Weights of a small GPT-style language model, trained from scratch on English Wikipedia: MLP 768 tanh GELU, LayerNorm before each block.
Each number is 128 + 24 x the weight over its row's rms, rounded and kept within 0 to 255. Layers, rows and columns count from 0. The size above them is the row's rms in percent of the matrix's.

# layer 7 MLP down (transposed), 768x192, rms 0.0714, rows 462-497, columns 0-95
size [ 91 106  98  90  94 104 103  90 100  92  93  94  99  97 103 107  95  97  98 101 105 103 102  99  97 102  98  97  92  99  96 100  95 111  95 103]
[[ 79 129 119 115  97 138 128 115 120 148 165 110 141 157 105 148  96 120 164 122 105 118 121 129 148 149 117 113 144 111 137 125 108  95 142 118  76 168 125 114 102 146 115 129 148 109 140  99 138 113 136 145 102 135 129 162 121 121 142 140 137 137  98 155 134 168 149  65 146 110 130 109  96 133 130 160  93 100 145 132 135 136  83 122 154  98 105 136 162 152 115 104 192 106 116 159]
 [135 125 117  81 154 156 141 182 146 156 149 148 128 172 120 147 112 109 161 175 128  95 122 114 180 106 111 116 147 141 129 111 104 102 135 154 119 140 121 133 133 121 128 100  98 134  99  78 124 127 132 154 120 108 146 117 130 121 111 100 111 126 116 101 120 125 146 157  76 122 162 143 171 127  79 149 111 125  89 138 132 135 141 105 111 167 158 143 145 110 124 153 128 126 136 119]
 [131 142 108 130 160  69 115 112 141  97  93 124 155 158 124 176 132 116 133 127 141 102 164 124 126 134  69 117 147 125 148  87 131 145 128 111 120 130  89 124 160 141 132 111 130 128 117 131 128 144 116 142 108  78 121 144 138 124 154 142 149 131 112 151 101 131 123 112 117 136 121 141 136 151 160 125 141 136 137 147 102 157 103 123 134 168 115 162 135 130 105 101 139 116 145 117]
 [108 160  93 149 114  96 135 151 111 174 138 105 103  99 138 135 138 140  82 117 139 151 114 127 141 132 135 130  78 137  96  93 172 119 169 124 143 138 108 125 129 113 134 134 106 113 178 102 167 141 171 124 172 122 119 123 133 121 156 159 125 131  77 166 129 127 142 142  96 152 146 135  99 163 116 164 139 132 161  97 141 160 136 179  83  92 105 112  98 147  56 144 104 150  75 166]
 [ 91 134 111 132 116 123 105 101 149 149 150 122 141 130 181 118 137 138  95 152  96  91 104 120 121 156 107 112  97 141 156 150 136 108  96 100  90 126 120 140 120 119 150 153 109 131 145 170 171 114 140 136  89 166 121  85  96 120 134 103 156 162 135 126 155 143  94 125 106  88 132 160 133 123  86 138  89 128 127 115 131 140 169 120 101 136 114 166 111 147 150 145 136 119 113  91]
 [101  86 115 115 117  89 140 119 122 138 131 112 118  98 129 139  87 130 101  44 146 156 109 163 131 135 126 138  87  80 173  93 120 131 135 118 130 102 135 127  93 126 156 131 153 143 100 134 144 158  92 138 135 139 131 151 170 104 110 129 114 172 156 127 136  95 145 132 104 161 106 116 152 131  95 101 190  99 164 139 141 145 139 122 163  80 140 117 155 131 116 137 141 121 136 105]
 [138 161 121 122 145 136 126 145 108 146 166 154 110 164  92 129 153 100 153 120  91 151  95 148 157 152 164 151 142  94 150 140  95 125 128 115 113 127 171 183 155 173 121 125 125 108 105 139 160 113 133  93 146 112 112 113 105  91 134 131 105 113 118 149 125 148 128 137 163 119  82 105  96 107 120  97  86  82 108 112 144 136 143 113 100 124 131 163 107 137 158 154 170 149 112 132]
 [131 144 121  91 144  89 151 148 136 153 113 114 125 158 164  90 182 119 134  99 122 158 161  95 151 153 109  92 120 148 137 111 167  77 112 140 185 124 156 169 138 125 175 146 122 172 122 123 130  98 101 133 144 165 135 144  93  98 100 118 131 105 167 115 111 126 123 138 111 114 134 119 103 180 100 143 160 147 156 133 108 126 135 154 118 119 126 172 131 158 126 118 159 140 129 135]
 [105  96 146 153 117 132 155 152  98 136 126 136 122 141  89 145  91 128 113 136 122 115 178 156 167 167 136 110 104  83 138 125 144 143 157 137 150 149 153  68 147 170 131 136 181 115  96 159 124  95 129 113 148 149 120 124 114 111 111 116 118  90  79 131 135 107 132 133 128  97 117 111 176  98  93 156 153 122 138  90 105 176 136 193 123 137 124 132 127  65 133 116 160 134 157 150]
 [138 107 122  87 164 131 164 156 147 118 112 157 157  94 136 134 149 126 146 142 115 166 121 131 112 149 149 150 138  90 165 108  98 147 135 107 146 111 124 115  97 112 147 110 137 156 145 102 137 122 122 140  93 104 167 130 152 150 132  93 143 103 111 114 127 117 141 143 142 106 164 150 141 167  91 152 101 165 129 114 101 133 150 112  92 141 178 143 125 133 117 126 122 105 112 133]
 [135 148  79 111 137 123 126 111 122 148 133 127 135 171  87 183 114 147 138 131 108 154 100 128 149 152  84 154 109 135 161 146  89 147 116 119  83 135 105 150 114 158 149  78 105 147 106 111 110 160 147 101 116 161 134 133  85 138 107 114  99 130 161 159 121 102 125  93 109 144 146 156 135 164 117 101 150  97 159 107 119 126 155 175  99  97 130 144 100 126 157  90  75 121 124 160]
 [107 106 114 124 160 103 112 108 137 141 151 120 145 125 133  96 145 161 142 171 112 133 104 147 137 118 102 116 101 152 158 112 140  98 106 108 167 140 105 144 176 125 139 159 134 112 142 153  97 174 169  75 115 104 146 133 141 109 153 146 116 118 134 152  92 126 108 121 137 113 115 134 134 122 175 169  98 136 133 137 121 144 131 153 156 101 134 156 118 175  48 137 163 160 171 125]
 [160 171 126 154 124 102  87 144 108  89 132 116 176 116 144 151 153 151 119 119 111 115 128 159 146 134 125 134 146 128 162 104 136 178 120 109 120  84 136 103 135 135 129 142 100 156  98 131 102 168 140 127 124 113 146 127 150 108 143 116 148 135 125 155 116 124 134 137 161 133 111  62 115 156 124 105 169 120 127 114 162 145 129 115 110  97 126 131 100 150 134 176 137  55 108  97]
 [116 142 134 122 111 140  98 128 118  95 126 122 128 115 147 112 109 104 128 140 145 158 129  73 164 194 108 113 148 138 113 128 100 172 126 144 108 133 154 125 144 115 155 175 146 100 106  76 141 138 140 161 134 111 121 120 179 125 101 114 148 104 126 147  90 113 124 137 110 118 127 133 141 138 139 115 105 117 189 119 150 115 143 124 147 161 127 145 164 169 137 143 126  88 114 126]
 [124 130  90 134 168 150  93 128 121  86 111 148 147 123 129 142 115 122 109 102 119 108 130 142 152 127 131  61 139 160 153 120 145 130 168  97 133 128 114 125 124 135 129 150 110 121 135 117 136 130 144 126 108 102 171 116  88 146 183 135 151 138 123 106 156 102 127 109 128  99 124  98 128 137 114  68 109 139 146 124 149 132 162 119  88 147 131 122 120 147 121 131 137 130  86 144]
 [139 156 138 113 142  97 146 129 137 126 116 130 120  77 159 153 116 103 141 178 160  85  88 115 144  83 153 119 140 166 105 180 140 164 114 162 133 147 132 145 155 133 144 130 115 139 169 179 148  97 138 122 122 116 118 165 159 127 151  99 121 152 104  95  89 116 105 132 134 127 136 110 123 176 105  90 154 119 102 157 104 138 131 128 116 144  96 133 107 109 129 119  85 151 103  84]
 [142 146  84 149 120 159 113  93 124 112 139  99  95 156 147 104 119  90 117 143 110 154 128 114 160 116 146 105 101  98 162 121 147 188 119 110 129 137 131 141 111  83 134 142 129 177 129 149 125 140 112  96  87 106 138 108 148 150 137 115 144 119 105  97  93  95 173 125  97 143 137  98 134 115 142 161 143  87 101 102 140 113 164 115 115  94 130 143 108 152  71 128 147 110 133 161]
 [124 105 107 108 112 156 140 146 107 126 200 104 123 121  98 161 124 145  99 144  79 126 114 144 175 126 149 121 119  97 146 154 132  68  85 150 121 147 115 125 113  84 112 147 124 134 152 123 154 136 139  73 127 119  95 114 130 139 149 127 106 119 109 134 138 138 158 117 214 175 141 156 132 159 104 162 140 158 162 131  99 138 126 128 131 114 147 148 136 143 118 100 154 100 115 143]
 [135 110 109 143  98 146 145 140 158 136 121 109 107 134 120 165 102 173 163 183 157 108 113  80 127  86  95 134 144 145 118 129  91  99 150 146 127 126 100 109 187 102 119 102 101 140 148 161 137 132  96 121 120 149  94 113 156 114 147 183 146 144 122 105 130 154 104 115 130 129 120 192 121 132 125  96 140 135 105 162 125 109 120 170 138 133 149 129 143 156 148 154 123 122  67 105]
 [129  98 136 115 110 115 199 188 108  88 115 135 124 156 121 132 114 142 166 136 141 136  92 108 107 138 139  77 104 107 185 138 130  95  97 128 126 127 113 125 103 165 136 125  99 110 102  98 121 146  93 177 158 143 173  96 139 144 121 116  76 167 155 102 132 138 112 126 113 132 102 157  84 133 102  85 125 141 124 152 142 119 110 168 134 121  85 175 136 158 166 168 169 132 115 109]
 [143 131 144 109 108 146 116 120  79 124 110 118 171 103 119 143 143 180 127 106 128 133 154 109 125 103 106 146 139  60 157 131 134 145 157 149  85 110 122 147 149 130 153 125 161 117  91 127 161 148 110 113 107 185 177 141  95 125  90  66 123 137 108 102  76 114  95 139 140 104 141 102 124  92 120 141 109 145 138 142 104 159 119 157 112  77 105 147 157  99 135  86  85 148 122 143]
 [109 126 145  87 127 131 117 121 124 105 124 102 149 115 132 139 152 121 137 151 113 131 114 101 170 166 129 116 106 118 126 164 158 156 164 119  90 130 100 127 136 129 115  97 170 164 100 140 154 106 103  90 113 141  97 106 112  94 132 119  95 118 126  86  93 144  98 163 109 166 127 102 121 103 131 157 157 123 144 139 173 164 127 120 102  90 145 133  90 128 164 108 152 131 138 149]
 [135  86 121 134 157 152 140 101 148 132 121 127 135  99 151 100 143 148 132 112 119 121 129 128 139 110 170 117  99  99  64 116 102 110 135 130  91 137 139 128 130 132 139 137 128 101 105  60 145 100 128 166  88 123 113 127 159 185 163 169  95 139 121 119 114 117 115 154 148 160 144 132 140 159 100 131 133 187 122 144  90 149 129 118 123 117 141 130 154 166  95 103 104 108 136 132]
 [146 118 139 119  90 123  80 136 147 121 140 128 177 123 123 127 137 153 119 126 131 120 109 124 146 150 128  52  61 152  99  99 153 113 146 141 111 122 136 128 118 196 150 146 141 128 125 157 137 114 144 128 121 129 132  70 144 147 114  93 140 145 115 111 106 117 120 107 127  88 138 104  81  82 146  84 120 132 127  95 151 113 125 139 144  84 133 122 114 108 108 104 123 116 121 163]
 [ 89 137 157 112 122 137 150 116 170 133 157 120 148 163 128  96 147 134 173 108 129 143 147 135 164 135 146 142 144 126 149 147 163 143 119 122 134 140  92 110 152 104 152 154 160 121 102 146 121 130 119 105 105 126 156 161 106 128 142 154 156 164 162 129 153 153  91 133 138 160 146 112 167 132 129 155 105  79 100 142 118 129 144 172  88  88 149 130  98 170 130 107 107 190 117 127]
 [109 106 142  86 124 139 122 146 134 125 139  83 158  91  97 145 168 106  95 118  88 157 101  86 114 137 104 127 147 103 129 115 156 142 139 152 118 148 124 157 124 110 130  87 103  83 134 154 120 123 145 125 147 151  96  87  80 140 101 134 115 104 101 130 135 122 153 134 133 102 144 123 137 139 139 116 108 100 140 160 121 114 110 106 107 125 126 130 134 128 109 124  83  92  84 109]
 [147 137  58 127 121 139 115 128 116  82 113 146 103 107 144 119 142 104  76 152 137 179 107 125 125 131 109 146  97 112 114 150  99 131 127  94 120 163 126 154  54 145 158 119 148 159 138 147  77 151 130 141 167 130 113 149 127 124 145 148 160 138 102 138 142 116 104 115 131 123 139 128  89  98 137 136 131 103 191 125 102 120 125 143 143 158  97 143 137 186 124 105 105 120 114 146]
 [134 113 102 159  98 102 127 133  96 119 111 188 143 143 133 115 110 133 115 124 177  91 130 152 126 122 150 170 123 113 149 121 117 129 145 142 125 108 136 123 121 116 147 124 126 118 115 140 105 176 160 121 116 172  92 145 128 143 137 118 163 106 145 108 122 117 128  83 136  95  87 130 128  93 132 136 109 192 128 153 139 128 126 168 154  94 100  90 113  89 155  95 151 101  91 136]
 [124 123 110 100  96 119 124  92 134 144 115 145 150  85 124  85 119 122 135 117 129 148 112 161 146 124 140 148 110 142 142 144 105 180 145 114 151 133  89  49 153 155 139 185 116 135 108 102 110 144 109 103 134  92  98 123 100 123 171 100 142 170 159 164 114 139 146  60 126 141 137 148 122 110  90 102 130 134 117 116 105 130 142 137 109 157 132 146 142 136 138 156 153 128 118 106]
 [117 154 152 143 119 127 133 157 146 100 145 141 138 147 116 114 104 114 130 107 127 114 141 107 129 110 158 154  77 108 167 135  84  79 126 103 123 113 115 135 129 131  98 114 185 139 138 123 115  96 152 153 112 131 177  81 136 153 161  99 174 179 151 111 102 148 103 163 121 105 100 121 104 130 119 141 155 147 164 135 130 145 110 112 102 147 118 135 111 162 126 129 148 113 138 110]
 [117 153 164  89 131  66  98 125 116 139 106 157 101 128 125 169 127 131 118 100 148 131 113 150  90 138 136  92 123 130 114 133 115 121 123 115 129  96 135 129 116 137 182 184 118 141 107 128  96 124 136 139 116 136 128 162 163 147 106 107 135  95 143 137 114  71 169 147 135 109 143 108 157 140 165 137 132 130 138 150 118 117 125 166 121 119 126 176 168 134  89 128 139  97 116 143]
 [160 146 116 149 160  79 159 143 126 136 146 119 125 135 112 127 132 118 121 124 132 102 111 122 139  59 117 146 126 178 142 177 106 116 187 128  98 160 125 103  71 138 121 123  98 132 149 162 108 117  87  78 164 132 134  99 171 112  90 123 153 155 148  96 140 117 116 155 110 105 154 141 102 135 147 130 118 148 138 134  96 124 173 141 112 147 140 165  93 146 138 138 163 103 137  82]
 [140 143 172 143 144 115 114  99 135 132 117 110  87 158 147 139 169 148 104  81 139 124 130 136 117  97 111 137 151 108 122 153 110 126 107 138  44 141 153 161  97 127 156 152 133 138 118 128  98 113 193 119 104 135 132 133 170 123 153 159  82 142 132 108 143 122 134 116 128 115 112 155 158 104 164 142 176 182 135 128 115 132 135 119 136 152 151 125 121 100 137 128 148 114 145 101]
 [113 119 141 115 153 174  85 155 130 113 110 120 175 172 130  97 129 132 121 146 158 148 162 131 114 133 104 170 142 145 111 173 109 122 133 137 128 126 100 178 146 159  99 105 133 186 117 118 143 122 109  84 108 117 118 127 138 100 121 115 154 106 162 141 119  88 196 113 129 139  90 106 103 140  96 176 126 117 136 124 111 113 152 142 131 132 180 113  95 153 114  88 126 138 104 144]
 [119 131 153 102  79 149 118 128 104 113 133 149 153 127 145 105 149 128  86 130 135  93  65 137 160 160 129  90 108 134 163 100 120 130 113  92  92  99  98 147 135 135 149 135 146 134 130 105 106 150 128 121 173 105 127 144 143 116 155 147 153  98 156  73 107 131 145 118 134 125 144 135 106 123 137 157 114 118 141 122 113 143 148 130 155 121 127 136 124 161 124 132 131  98  65  94]
 [ 91 116 130 147  85 169 130 137 138 149 131 149 144 112 116 149 148 128 139 137 117 124 154 146 155 126 143 133 183 153 129 162  81  77 140 165 136 113 119 110 133 172 142 148 142 100 119 125 177 123 101 126  67 135 145 113 114 159 114 163 118  95 119 115 136 150 112 118 108 105 136  92 144 139 146 136 132 100 132 112 112 123 170  94 143 161 138 112 140 144 142 155 101 146 133 107]]
# layer 7 MLP up, 768x192, rms 0.0715, rows 463-498, columns 0-95
size [106 102  94  91  99 100  94 100  97  96  95 100  92 100 102  93  93  98  96 107  97  97  96  95 100 102 103  97 102 107 102  94 108  94  97 109]
[[ 98 131 103 139 109 148 117 112 111 124  95 124 118 128 134 120 166 109  90 163 147 120 154 144 119 137 154 162 122 137 179 132 140 121 103  96 138 127  97 124  89  91 144 123 103 128 100 120 173 139 142  81 185 100 112 137  91 121  98 101  88 115 134  95 115 110 155 139 121 129 114  92 119 133 182  91 156  96 104 112 128 124 130  93 115 137 179  92  70 101 144 131 140 116 113 152]
 [164 156 124 133  92 137 162 140 102 156 162 124 133 135 118 118 134 157  80  73 111 147 131 123 135 142 148 176 140  96 123 150 114 125 119 113 146  73 125 132  73 144 109 116 133 152 148 135 134 165 109 104 167 150 100 133 149 106 107 135 122  71 158  85 134 146 141 145 131 125 119 143 100 107 110 141 137 155 122 135 126 115 150 129 103 143 116 100 152 160  72 125 132 130 102 135]
 [146  97 146 128 118 107  87 124 143 132 120 148  91 126 143 133 121  91 175 146 116 127 103 105 120 119 127 149 121 114  80 117 122 112 107 148 134 121 122 128 129 153 145 143 109 164 115  86  99 140 126  99  94 137 171 140 135 132  98 106  96 148 133 142 173 138  89 152 122 125 141 110  85  90 175 106 134 131 114 171 142  80 144 175 115  91 100 119 167 137 114 120 156 133 113  92]
 [155 134 145  94 121 137 121 122 135 156 145 163 100  81 148 165 134 127 141  67 149 112 149 122 102 119 170 110  85 133 108 168 187 122 108 164 109 151 127 136 127 105 133 149 122  98 100  95 126 115  89 124 102 143 160 133 188 104 149  95 109 162 135 138 118 116 151 160  95 148 128 119 106 101 161 118 157 114 120  97 118 135 109 145 157 128 131  68 154 111 109 171 140 131 185 142]
 [112 100 105 127 112 152 109 121 149  97 156 159  98 133 175 155 115 125 134 153 105 174  94 105 106 102 133 130 134 100 108 124 134 181 104 129 125 115 127 124 131 126 120 117 121 135 145 139 118 124 114 134 124 160 120 132 138  85  88  94 137  98 152 107 131 135 138 112 128  77 128  81 116 134 132 128 103 110 100 113 143 107 171 125 193 113 108 108 149 138 116  95  94 102 124 146]
 [130 133  93 131 116 129  85 128 103 118 140 176  92 123 108 129 129 144 148 163 131 104  98 127 161 142 157 110 124 148 128 124 165 133 140 138 105 146  98 167  91 197  89 145  96 133 145 143  74 124 156 112 134 135 140  93 142 131 147 116 127 134 128 146  87 152 114 112 146 110 142 145 103 133 183 153 122  99 145 121 136 151 159 171 144 150 133  98 136  87 119 101 121 115 131 132]
 [168 139 167 160 131 158 156 130 102  98 105 132  90  75 149 119  92 156 107 108 115 122 115 105 108 107 161 117 131 118 153 163 122 119 107  71 121 146 122 114 134 131 136 132 126 143 174 145 103 118 140 100  90  93 118 109 128 156 146 140 136 147 115 128 161 144 145 167 131 153 104 139 134 106 117 106  66 119 109 175 180 119 125 125 148 115 102 131 145  77 142  84 114  92 134 128]
 [129 127  99  84 126 117 161 127  82 155 123 147  76 102 175 140 151 142 100 130 132  98 137 140 153 140 131 110 176 131 127 147 130 162 106 128  77  47 125 128 140 111 131 107 143 117 116 120 153 128 111 171 137 105 144  73 113  90 166 124 110  80 126  53 166 162 117 123 110 114 161 115 118 169 143 118 121 126 101 131 128  90 137 140 136 130 129 115 127 127 112 148 123 128 124 117]
 [140 134 156 171  96 123 167  99 136 118 109 152 122 118 118 137 131 147 129  93 158 145 124 166 149 163 104 168 139 150 162 117 121 147 172 136 136 122 157  98 163 142 151 104 115 108 103 134 122 176  98 116 144 153 136 117  98 114 139 147  98 169 150  88 108 110 109 117 101 112 109  92 122 161 146 124 150 108 137 129 150 137 134 120  99 142 106 113 115 105 118 148 149  95 108 138]
 [152 155 148 133 172 117 121 161 140 145 144 118 100 150 173 101 102 114 167 141  88 138  92 126 109 135 175 114 150 160 130 147 154 120 161  88 162  83 171 151  99 141 102 157 122 126 140 155 122 176  81 122 146 174 144 128  91 145 148 123 162 107  99 147 131 139 101 106 143 143 132 145 177  85 169 118 115  58 125 122 197 116 107 118 133 143 134 115 148 166 122 141 135 110 166 114]
 [124 151 166 115 120 135 153 133 132 114  99 158 104 138 141 103 139 116 143 125 154 172 204 110 174 161 165 152 131 113 119 128  89 141 171 120 107 125 151 129 139 143 112 155 137 170 114 132 141 116 147 149 118 136 156 127 121 177  87 119 145 141 142 117 104 132 112 118 129 114 181 120 159 139 102  99 143 125 142  96 150 131 110 131 143 109 101 123 134  62 160 115 115 115 131  89]
 [126 122 108 115 122 171 118  89 152 155 144 148 109 120 124 127 144  85 115 146 160 106  99 146 119 148 140 126 110 120 100 103 132  85 158 141 125 164 135 110 137 111 102 119 121 138 143 143 124 141 122 152 160 150 115 152  94 105 118 111 170 100 140 109 134 136 116 123 113 113 116 175 117 136 135 109 126 130 114 140 118 135 113 128 195 107 122  98 139 120 137  88 157 127 137 142]
 [156  95  99 165 138 119 110 106 137 162 156  99 111 143 136 104 126  85 155 130 141 157 160 151 162  92  89 145 116 142 157 128 116 117 138 127 162 103 182 135 120 116 162 125 110  91 159  80  90 140 119 155 123 143 149 118 149 103 129 140 182 133 137 141 145 112 145 129 166 105 129 121 105 126 104 165 153 113 146  88 158 156  96 120 127 102 129  72 115  98 145 136 136  75  95 118]
 [112 142 161 133 109 108 105  87 101 133 130 150 136 152 149 103 116  89 140 155 121 129 132 160  96 120 115 114 141 109 155  94 135 109 145 126 137 157 107  99 139 105 130 110 117  94 106 104 177 141 161 129 147 164 135  78 129 129 147 120 112 119 168  97 107 142 123 139 111 125 138 121 194  69 134 100 160 114 168 130  92 148 133 114 148 174 118 138 168 140 121 107 158 101 135 175]
 [ 95 116 156 120 170 130 148 143  99 152 161 110 121 128 129 140 106 132 100 153 100 130 153  96 143 151 110 125 128 135 151 118 134  86 135 152 126 113 137 125  90  99 116 138 125 105 132 125 140 121 115 102 137  98 163 115 129 129 116 143  80 116  96  94  77 152 131 131 145 180 122 103  82 128 136 108 140 168 149 111 120 104 111 110  84 100 131  92 104 141 117 129 116 171 109 107]
 [126 123 105 127  99 137 106 128 133 147  83 131  82 112 184 167  89 128 164 140 124 151 132 118  79 123 146 102 168  99  87 135 104  91 138 143 128 118 161 114 129 156 122 101 127 118  99 100 123 177 133 104 173 142 168 122 121 132 128 161 139 133 132 124 139 162  92 161 124 111 136 144 124 174 116 174 155 149 149 152 194 150  93 125 104 133 107 106 103 103 118 152 128 138 142 117]
 [156 148 131 168 123 112 121 119 122 182 121 142 131 107 107 144 144 133 128 121  84 103 116  54  49 121 126 133 111 169  96  95 133 166 129 132 113 125 145 133 139 181 143 133 146 137 157 124 196 119  99 120 146 155 150 114 132 148 120  82 142 158 153 120 135 139 130 148 119 110 170 119 119 109 131 151 119 132 112 122 124 128 131 112 130 152 117 155 129 130 126 118  91 132 133 127]
 [ 86 120 130 133 131 113 152 162  89  90 133 129 138 175 147 146 109 134 117 139 154  97 113 136  95 155 125 101 135 110 126 138 135 119 119 134 160 109 123 135 132 119  87 150 117 136 146 116 113  77 172  88 157 126 150 133 179 149 112 108 142 128 114 111 163 140 163 124 129 166 193  98 161 138  66 151 128 128 119 146 128 136 150 112  99 110 132 118 175 141 106  63 106  91 131 156]
 [168 155 137 113 153 134 122  60 129 164 152 117 149 114 126 103 147 120 116 110 166  78 160  80 124 136  82 120 124  99 140 175 142 171 127 154 110  96 149 103 178  69 133 115  92 121 128 157 157 128 149 139 145 138 155 116 160 115 141 131 103 115  93 137 103 145 147 147 147 162 135 138 115 146 178 116 138 128 112 147 139 137 138  99 105 102 104 100 150  78 163 120 148 122 120  91]
 [154 121 134 117 194 130 123 128 146 139 124 145 119 145 203 117 112 119 116 153 106 144 121 124  78 125 133 154 143 129 154  92 103  93 112  93 122 155  84 109 102 132 102 103 129 127 177  93 157  94 137 120 135 114 116 117 131 122 121 116 146 123 170 113 122 112 195 146 159 110 130 117 146 120 142 145 101 166 110 148  87 134 153 133 129 158 111 132 143 120  88 164 120 129 151 136]
 [118 142 164 170 139 131  77 119 131 179 147 105 133 135 118 170 130 151  91 126 123 118 158 135 155 123 120  87 190  86 128  65 107 135 126 130 116 158 154 131 134 123 137 155 148 110 133 142 133 137 165 135 144 142 126 138 117 101 148 132 144 110 117  93 128  91 145 111 121 149 102 128 157 108 125  96 136 117 110 171 120 135 130 110 191 120  89 124 131 160 135 119 109 126 124  99]
 [110 151 100 127  96 110 165 107 114 117 130 108 121 161 133 143 123 112 133 178 180 174 144 167 125 138 104 129 118 154 144 152 117  94 106 103  94  79 107 144 137 132 100 111 144 164 123 134  99 133 186 122 111 104 129 168  93  78 126 143 122  90 125 116 105 162 141 150  82 113 161 152  99 122  87 131 141 114 150 115 136 108 117 119 140 159 126 116 100  93 143 140 143 119 111 121]
 [107  87 116 110 127 136 150 146 155 128 141 163  76 140 124 113 140  93  99 120 166 138 120 112 147 141 118  99 153 118 166 128  91 160 110 117 103 108 136 123  90 104 120 119 104 155 135 138 193 156 115 132  93 162  99 159 155 140 173 101 160 114 148 113 143 120 175 155 131 113 132 137 143 140  99 109 168 122 132 119 102  80 104 133 137 182  92  83 155 161 102 116 126  81 127  88]
 [115 146 139 120 140 107 103 116 102 118 167  70 136 104 175 131 134 154  76 159  83 128 122 121 121 138 146 117 126 157 119  99 113 131 127 142 125 106 117  95  87 160 113 146 113 127  92 146 107 146 134 146 140 111 144 106 117 128 150 106 166 141 126 113 146 162 157 167 135 158 101 113 129 139 118 124 190 126 126 168 116 140 124 126 114 121 142  99 117 103  97 132 105 106 107 132]
 [105 136  83 105 122 133  98 103 171 105 198 146 124 110 134 113 145 112 136 112 145  84 156 181 148 138 148 122 151 126 140  99 144 155 106 173 153 149 122 144  90  92 105 130 142 116 147  97 148 107 101 134 125 122 114  95 159  99 125 151 133 146 169 111  85 154 132 126 152 114 106 162 106 114 142 136 149 127 104  93 153 139 115 143 150 138 157 147  78 132 126 141 120 119 117 156]
 [115 138 115 132 114 136 180  96 137 152 142 115 170 140 114 153 124 132 181  98 148 111 125 140 130 128 148 132 169 146 162  76 126 148  98 158 112 143 109 128 146 126 125 156 122 110 116  73 121 111 156 106 103 162  93 162 106 107 147 140 150 102 151 139 130 119 124 130 133 148 121 131 104 173 110  86 136 147 117 149 122 185 123 136  92 120 132 118 143  93 108 130 130 165 129 171]
 [ 89 129 113 142 112 133 131 116 106 132 141 120 131 142 137 136 123 111 168 156 108 133 101 176 126 138 119 136 106 106 120 146 127  88 104 121 115 162 128 146 150 136 119 117 157 136 152 109 165  61  89 181 140  95 150  85 137 112 107 113 169 130 124 182 148 135 116 139 157 118 174  99 158 106 118 132 152  88 122 137 112 157 156 152  99 125 163 125 130 117 144 153 154 180 144 139]
 [160 135 121 124 109 158 157 137 135  64 135 120 104  70 130 105 118 152 111 127  93 118 108 117 159 125 139 135 131 150 139 115 154 149  89 172 122  99 148 133 109 116  87 109 105 138 140 167  95 120  93 143  93 131 106 114 131 151 126 144 118 131  86 130 139 115 131 160 152 101 128 144 122 127 130 147 131 123 131 152 131 104 138 141 106 120  88 128 101 170  94  83 143 112 135 153]
 [102 132 127 122 123  96 117 115 110 102 141  59 100 103 107 133 129 168 125 159 143 136 130 151 101 118 136 149 105 156 101 173 119  85 130 111 109 101 147 138  95  99 140 145 108 130 162 159  77 131 192 121 164 115 129 103 117 127  87  91 121  79  81 130 124 165 121 106 136 162 103 141 139 126 158 122 110 124 128 155 166 133 144  98 141 130 149 197 129 118 145  76 106 135 145 105]
 [124 122 121 160 112 190 100 133 150 126 128 127 151 123 117  95 126 112 109 113 122 142 123 134 138 139 150 134 131 120 166 105 153  92 159 113  87 116 132 144 128 152 141 130 159 105  80 134 136 169 149 155  63 116 132 165 165 115 164 141 163 113 144 131 148  75 148 174  97 130 112 138  75 116 102 102 154 118 121 109 172  86 168 172 107 157  94 123 116 141 128 104 169  85 125 113]
 [ 93 152 101 127 123 132 123 155 155 142 116 144 103 129  92 150 127 114  96 151 162 115 155 109 131 125 173 113 100 125 121 117  92 125  80 142 122 138 113 134 143 129 108 129 146 174 109 118 158 180 191 134 126 135 159 131 130 131 143  86 109 133 130  92 112 114 140 129 112 157  96 139 162 122 123 118 157 133 116 127 129 118 137  65 138 110 102 129 129 154 119 105 137 128  73 124]
 [183 122 132 127 148 146 102 104  75 144 166 138 134 127  92 166 158 103 154 141 123 178 135 179 120 127 131 175  86 147 104 138 154 117 133  94 115  92 117 129 106  94 128  91 104  93 118 125 111 158 133 113 159  94 155 145 110 114 149 162 117 184 129 118 151  91 128 117 142 130 153 138  92 134 114  78 131 150 132  98 109  99 136 145  95 106  93 105 135 128 102 145 146 159 147 151]
 [126 128  90 135  84 137 106 168  96  99 128 107 116 130 144 119 144 132 127 128 107 122 119 159 128 114 111 126 122 131 130 113 116 172 112 136 163 125 184  63 102  74 129 125 123 116 110 145 111 184 153 121 115 145 115 125 127 189 125 130 132  70 126 121 142 124 165 114 161 152 148 138 102 118 133 155 156 169  97 134 122 115 155 144 144 122 114 123 105 118 134 115  90 126 115 144]
 [170 107 128 130  81 183 123 131 136 119 117  69 102  80 198 104 147 136 112 133 119 160 189 141 124 119 140 142 164 144 136  83 139 116 176 153 132 121 132 110 132 146 109 129 136  89 102 155 128 131 167 183 135 115 110 107 111 132 140 139 158 118  86 137 148 120 112 114 137 131 116 117 157 121 166 109 105 165  73 113 118 131 149 134 132 114 148 100 135 146 122 139 128 162  95 154]
 [128 141 110 177 117 129 113 122 115 133 127  96  99 114 152 160 137 107 104 150 150 128 150 103 153 173 116 120 122 119 118 112 142 136 150  90 113 115 129 145 144  97  78 108 144 136 114 103 153 140  91 154 125 140 164 119 153 111 152 136  96 168  87 109 115 189  60 136 106 130 132 147  96 105 136 131 137 154 133 149 160 169 179 156 100 105 122 160 120 147 165 109 132 143 154 113]
 [156  85 153 120  75 139 165 156  80 105 112 147 142 120 160 188 140 146 103 133 117 119 137 116 146 145 125 121 183 119 148 148 136 120 123 140 100  85 130 128 107  67 120 120  81 123 114  98 131 109 151 112 161 108 130 133 176 107 144 129 130 120  91 143 139 112  77 120 115 128 154 114 109  71 119 138 132 149 126 121 144 127 111 131 120 148 123 160 182 156 141  70 128  93 128 102]]